{
  "num_key_value_heads": 5,
  "bias": "none",
  "init": "orth",
  "weight_decay": 0.02,
  "decay_fraction": 0.827
}
Each number is 500 + 40 x the weight over its row's rms, rounded and kept within 0 to 999. Layers, rows and columns count from 0. Numbers have three digits each. The size before them is the row's rms in percent of the matrix's.

# up: layer 8 MLP up, 640x160, rms 0.253, rows 225-262, columns 80-159
# down: layer 8 MLP down (transposed), 640x160, rms 0.278, rows 225-262, columns 80-159
up225 105:469466464478550498496402485459501515466452499499475523413451540465547484556475507480528513477521484578532498504497585532538495546518609546528476566476536510501549536567472515474549489507538449556534498468439461488493476529536551555562525530
down225 104:437471524527570439501501508509509582480437587486456478485420439559474520508502513432575554473549471540498519491538492450478459531505482505493562598470505503471498516507479459500502465494467564451621435556437490440455560522481460521519558484
up226 101:428529458452446414531517517490510484532485501483487442429501476432540453486443449495502474577528537511621478504450482524476529504536544541537576545453533531552501482505527484491476521491427445547463541494557475469487472494468549556509539557
down226 104:497431527477433488501508526494496594499492448481519544465477493496466545461473480502483511572511495424551494533443472480527507485479422492493488543474484474511529495530551513486521429483473492594491491493540443432421523479499471499501540562
up227 104:449504470452540499492485463563491465476462460441464488539513452514472575492541543493529523463580485575485506565565499469530522564480509536528488515481445509534524548608511508499472436491517511498477536486559564506464498470462594465438455471
down227 099:511539515488493467587482469481505513468466459425456437514517477489475465493572479515515539511500464594532471452463526487556584481468452531529494502510480421497475553494483528451548472490487542507558416513584499433424552462510406505498499479
up228 128:510468523518509423572514503534489505480502501384519573473412542465474505458519581522483455411530501522465521552538590503506532451505491504437466434502527555489528559506483535424523509514417529450506479460448498468578530508478473554466545474
down228 136:489467582514531510528484439517476513445534519472463515441476500510481453489506525435501544485543440452444578543465489512495552595569510510466500482533509522486506496494440506476484479522426525421539487527472471418484498486537537547562553510
up229 099:525527524440493491574477531557494516520445392557473492515522520408468505502520528488579500470417475453544493548514505531531451515489500460539550486467546573625536456475424536443496473409448468512497523525442457445513486414526569512488489548
down229 093:550512491432491472513452525492515548517475441530500525488475516490483471520539538552544468552438469500544492525498492498459373457496449462449525562420497491509460499532513526397447472471509524552500556495495431547460502492528457486514486617
up230 100:485462497485474542526517474636542517528458558493559474567564598444503540484455514482522453541461497496518524540473496514477558541448523555545549510498458513497455537493502568512387490478424536526527558489524554448502502484515566531453448616
down230 101:496480514522488512511546481539485486517506481525444518585473466561522509497440489525467530483571414501429497463469504526491531435470452488524578512479625509473413512493507465534482450516450518528515536541582528403524518555513455555461493591
up231 102:530536530497513496494468481523540548529514465525559453468506590485460459522504523552461504456486539549591505432468539517470513512561521588459558490543544605510446479449510503470468558516442524499500494459426524501489441539483552491546543496
down231 096:523464490497510517491445507526419557510498486476432519499491522531528524487447453503520544565468505501420493502431497506462495502488541536519515538451405581477524515553513470566431468492556552598563475467509573491469508588505536433537492531
up232 100:508554495536486427525483582464516510515472448437485487553511510507558517531548577438476419503521559524513492493518517496482519440545587482560480394489497526524561458514464516500523512536443487461462526406486476461486526539492496477526461499
down232 107:445503554479461468459500498593471479469468482554446511430447492461411498524530495505535489585523512573491483522540544415497493508506475459484467483535542496429494502500518529458508502517536548588534446423532522519431521512506484502464546403
up233 098:462537455496479488457512525482448496481510532501581494527575643513454516482488535482478499499544534507434499539571534554587566526496534470539590517496502505514544519466522518466520458523435457461438504530486500448530445526508485488481553510
down233 088:469512509431479513487470465494539561530507432500444488550534434484506554490492525412521433580591441477452412475535484520512595461591546518503499471548512435517538397488459472515588498528516466536472512553480460469504490537564512489452538448
up234 089:504346499519490539476476489519490487498565520517496495532506485487449508490511505505535487510483474491512505510541502495505479558473503503544486505492505494474492474478518511502498497479573502534519498488494525504503502512506495500487499498
down234 089:469666520516471424537509489477502499491483469512515528502512540468587463524477452521490466462513543504482489547510516517431522410522499531425509476502508479552488513519473541500510499502458471479490563488481520525561520517494483522522537435
up235 109:438507487481457522491446513545537549521501515514466477455456429478535486507469471473447456465487525544533436516456526483476545401479549528479504523497486590508546482458501454456438474532435518581509516424506425530503516520400517459527476531
down235 116:537484531541492382480502526442466531462468532461435555473454543484496551556518476528470455547614533557464508535456518509484484495477480489499525464493453527452488523527488491520501494536499521524495480449584495544477533459471472535476520392
up236 096:461492549477525443521460552452493475545433492450486551561532491491444469513524557437488503522470543499522531415472557539482559465481527470526459498497508435574506495534432465466433520500564468446535591510549481507494573469494472540532525498
down236 090:463425536508522518465485466488496560527552564450493512476540515440453486487456504474473516556582530465428531510459437491449553433521429485473495505519519510552483502494435513435517527515486470475499533526593468530516537454566529502448521479
up237 091:450394510503460555543457540518488490477545567597507534455528486488511519515446463507469453506476519538496493597500567405491520532481585462486519487555478449448479470455491510478492550532557535477468501506448527498604459439502576511516476485
down237 088:523528521451469511440511524502520532580464449499491434480524438544490490464480482435506513543510506496512542498491483477499464478499527480510505504536517460519533480520482568533443410495424505424472535509516501525473532478459504550540532578
up238 109:505524540525484498574510495545494534501508519439529512431480476471548495496528606509554465440510514524488472509485527492481621426582505524487569401517474535501499542559487552438538499538466513505453504472412479479542430532476596520505497521
down238 104:463485578470453505529437494484456542565463497496507454574550472541520491508546453456578490522456483562554513476417494518503513462533492499459509522534511450541471444524534525459505447559447456523440474478524556529511559488513476473515510496
up239 096:489524504510519497441570463483579519490446467527489307543520538480478494510554509532549475490488496574517456449479510449519568455494505495509427554516519485503487456445494452424555514475471472478478519489469511454492555465493503478524420530
down239 100:475544468577508476470519466509508471501503440543517517466462493513474528539492496533517539521505503586520503466539416471519507545558501484538501541570558438524550483491489476522516494520509546465533478538497567482448538462547458452551454411
up240 102:520552442471510565458447490552575500568448448513456464504623471465514514469456486434568450484457561537519481493513570552509501515450503538520510521493518444494526462419417491461509455480485512550434517497465537540472553516408454501568502512
down240 102:511493535505612490498535469456485461575521511517548505473464477511490490562493533490535489538463551538456469454510571536485479496445500446546574529452619505489512516465499527533482459547528465453401438499477457540438439481506479556498475518
up241 097:483444532530471540508518583488462543507476502536462573502506474479541488534478491477532511413505536499454441509494514508487510519541502478479444532452494460468523481542442426449522520481514483520489499476394555551584488504480549510481527481
down241 092:515532514526447471486501528469539512530473550506543482568438457463526498490516479506508569493586522485434487464480477483482465476498422437438558484489500538497462540507492490471473449548542463522468498510455549442472546482502494463415484401
up242 091:489428484523500405553444572542507529577470471473558447481521534479467493529526529433488474515471517506562438575505540513456486464492596527523496555436523526475504489482476486495468483501571481467452515489524514454555516481468533605447510457
down242 076:480534564559470491493501497482532531487492533464493441509437490513469581525596499414489502578536504491538566518499524471452397439500520468514549567493507482477464555497520494488506513468536485430546486508520501452426474528512506539436461490
up243 088:470484554523506532535438568567467521541544470548448498405528450514494435422458503457486467448462524518495486464475498521470501463531499539488518486541474524503532426474531476477458464433523519492469485436566479510482477528509475566504543544
down243 070:514516437503552475521534479470528515555501500423517514548524513489548511559520547494494516509475598449507452525496574507541482516480513475509530464526526523488453498514466507594480483501518548554462542526537483515538479453506528407434380476
up244 095:490518452526459516487495521505541571534504489509451448485509511519510560449464487528496479515526488542620494482571476546478560575454525541433481552522425547496432468500489425467504459467506602483513532496481509454522527452506524590469427531
down244 106:450478583493426543467504543501516532549487506559428504478513486524459516477496485509485555547485470550553500485463510497572516535470460511476481502488456524533466497530515479492487399473513538471576526535531471488440529487499463567491499429
up245 100:479471506495502427565569504567465501445526557504519497517505568513497481504483482572478545514482506594530473492430477538475529493538477576596498488486405475500491477533501509424515495487507461531455541440512543427499447524539560535527479522
down245 095:504509519533519484484536544582529451470503548500518476518515510493501488505432420519495515465513454431465472445444454513454556545457493489503445508588457503421483426602531522469523481459501511542546452524494553509534481490554466444477408487
up246 099:481565481492513447494483550555488513503417466480456529473537443457560421503465550441438464495504514496527524570544506489483534436524524537446549473436530494605530431497500529502469536521449560522510571442531501456488503558473579541544512487
down246 104:484539507484464470467474542476431546532539451481514566502497470548492530501536427474489493472494469592473563521482508478545446471519542526494481516496513495469516549460501494495477457454554514521483452439460488492459481532495520511518527529
up247 092:490390513481496481470454511501463477508487462487515503434551563463479523492526588492502500465537567516589428528458486458513491507539542549488517535445545423523555452550542531480532523487548465505461500531460518471474493498469490495515506573
down247 082:559578474443466476535475457516496487492536515535511550482475468452540505540507545384453498499414534512448516545506529499505510461465480531516577511486542474505495487459526520548518504477457520501491542431538483461505538558561424554472521558
up248 103:494509395479510458476491559519553455543470426520513460582512563454544489482523436471503510445428542524584486494487537563499471432494544448503437534467501429490499534496434459553503501593539456495463530487485509500490503483449491476559475503
down248 104:461549467492530452483458523432515510559540528562541516549509480524473518495559470468542544456506458525514463433537510560511515471417491528490499507500486474475537465498474433533554482516534473432459485467486480492422499510494467548447465488
up249 094:483517480489479543508532506432527503563534547514491559494522515470497487535517483479554468505475512492526477457539466456447486430508475550507455559477480531488517493521563596473510486475543499571463504548464502522604507451468524458441493466
down249 087:484432541578521590486565508467458489527521589497493526459550460513484483523456429550488467525429490386431509536465459455487474506467497539580434493529528517427495509528521486507460486463532448479469519534482462494453540369545498502536514505
up250 102:484490493485523511519512435579539553510549470450493505470517444487497570456536484482556491513531506539509529575502470480489528532543521504564439550394519549519492511543450483540506489482459555453470506467481505537498435481446479533561367554
down250 098:490448524533522499498499446539518414446454486521469460470477507516471554520476593460509536518560495538419557564485516482539521481543523514556476501533510504522591515572507502474452509471466477468523524487540531431454511517505486540499479573
up251 082:431614490442494532448576528453505507451426478539502491522520511478562568515500538499523490469512520564494495463446556479527555400597544538455561474516549493538506528558508513494532459529448494467488487470480434502499508498458505526472496477
down251 091:428441488528474536477504490534490510474516503549477474479540468511490479480454464516475467469490465433488559490556415547544458560469545506548467534475530455448457549500441503514453503444447494444490518562492515508508462507466435527485461457
up252 102:490469526431480486470443495569530529494536529534543504495541577504467516501473487453526482530483528481509493533527492468474556504552525500447521496527510462466470500517449564471501518531487510475462510520572481479497510417490511567438512542
down252 103:460424586444458458452544514528547520543513498538486537513500422512450476529505465526549548519477562522457489488509486463463495475507469448499492504525535431486519553479463525438494453584493511476476474594567472446464526440529434528441571459
up253 099:492511449485502455446510570518559508568544523469468440400485457432513483464459462515477537467508509565509441496478518502444537455495533419521512498458526470526507516473424432509388511562523559483498495505501552506476593541423483523517498492
down253 095:487491529492401505497479543502549567587427514482496518540434470507509522530437463504430535546477401559448490474444544441535532474488465489501485539509447411491488560540570528490500496528506499506519499504441468493450479478492529491517490467
up254 105:409465406488536447500483531500467570428443521555473536528517431534519473433469495450500517515472508539499530497488529489498502518435445500470503511527515569573535476462581475516418492597461477541423582494463457429506464470452501489448522490
down254 103:560527464501540452548553555514432522501518505559422516584529527563466494459469479516458496519514492528477499484477501527445502533532411502462527451531543462524493501500592457532414527510515506451456598443425542459463487504415552486449522476
up255 099:513495520529505486538433471535520521490486466562452544460464543547505491444477457472568513491449468557504519544538539473509510511487564457514532439523493457516568446524478533468465527491496611473466521478433513510523525489504486513549513525
down255 103:483499544542487442505500591474397491498463536517516467533565521487526538543488444435461499515471538459470453495526483485504460433549460527491422540456511495515454569452485506536508475524508383506456530429526440457485480538523440529445471516
up256 111:506544493498494372536480492457492447431506523498505597471490515523542524414497507494529435450537497544494487508506519480548464489512516471463523550414517480525469487488432425470465506542532501498464519552502470528515484442430499510473451559
down256 111:488459438538549542428493500489526482435555521500500493600556448515543540506558495537515477419498456518482426461582457501490514469491563496473524495488491549511476501521457517524534488522427506499476533466500569513484438536542596473470478441
up257 106:453453388476405536481515583506444447507479506508518535431526435485508545458496520465445477463534481535445510535510499469577545452453429473501521448447551479526453505474546564504493471454516466490463496508489565508513495445533501448506502496
down257 105:596471507418510448492483427457605517556549483528528486477488468566535495493446496401466494461432476467529510500476566564519450495479497516491523455533549565448527413517533530491500441536446505445468579557546454477523537460530548505489527468
up258 097:484447505483536461472536490466488501529528475524428475506484513480567525442456484513527438394536507519539534450535519554450526451541504559489462426482545484491556472516507534497483450498581482519505576424504459524485547530472467532543495474
down258 094:457480551482525586469560490522527551543494513476546450504478511480476500464508445465482539443562462482462489493559477514502487525497417408502433480399563520584552532487518484487468462514481483545516544565390461468508518465453486432508503428
up259 114:497534463478430479441552472484616466542483467539500476504493502541534488535540555449532473436499520480557551429507507530572541422549481543521446524462537496551513520423508545463461528470539451486413558511413502470481496462501477421521420504
down259 121:519499505508443485498459483502586435538506497525565498441399561566509499482447486457506525502504453468540547540573445524500492468475461534575509551446507541543436498556507474440486502504539474402451461491492514500537409455525543505498472518
up260 094:498553455551460526513563461535535498489490482410483514492526482496493535460491462505551494555565491514576497488505522501448556412482505559480482511572572488550564415477435540445464478477483557480485525461531484537447470547403503562486496515
down260 109:485456478492475482514546511461474486486507463494474480491485511464522508494501450465494485536542479560482552522449491494513479471497470502508524556462537460499481496502459512512485506503466530502466565529506509463416509474474435550492531403
up261 107:447521493508473456488524509489495522511484499533563476486509476527543502500507497483455462474506504518538538494521545462427509452479528434599541498544514532609444451508451465478464486496562540486511477509498468538539541406509473510593468483
down261 104:474476569503518476473519529468435568476439533507534485534460465554468463537522543479408486510480576537514549477471478524484512464425480471485529471515488507506538488497410440448472549534465509529473413452534496489469497473546554526501424487
up262 072:474493424524418490536521503530469470490484533455452470431572426457530514479521504451527452466507585566537444516519530508487494535550584540490503528468504439528415484488486483475503502489506531499444539510458449427528505473448538498552484505
down262 121:536523492459488504459507506545553490526496466538475516590478466569468545523446417516455514489457445489489482523517522512479484534408489469534461518532544519509506477507468446495556530469522481560502482442535486518482579550602444526467505548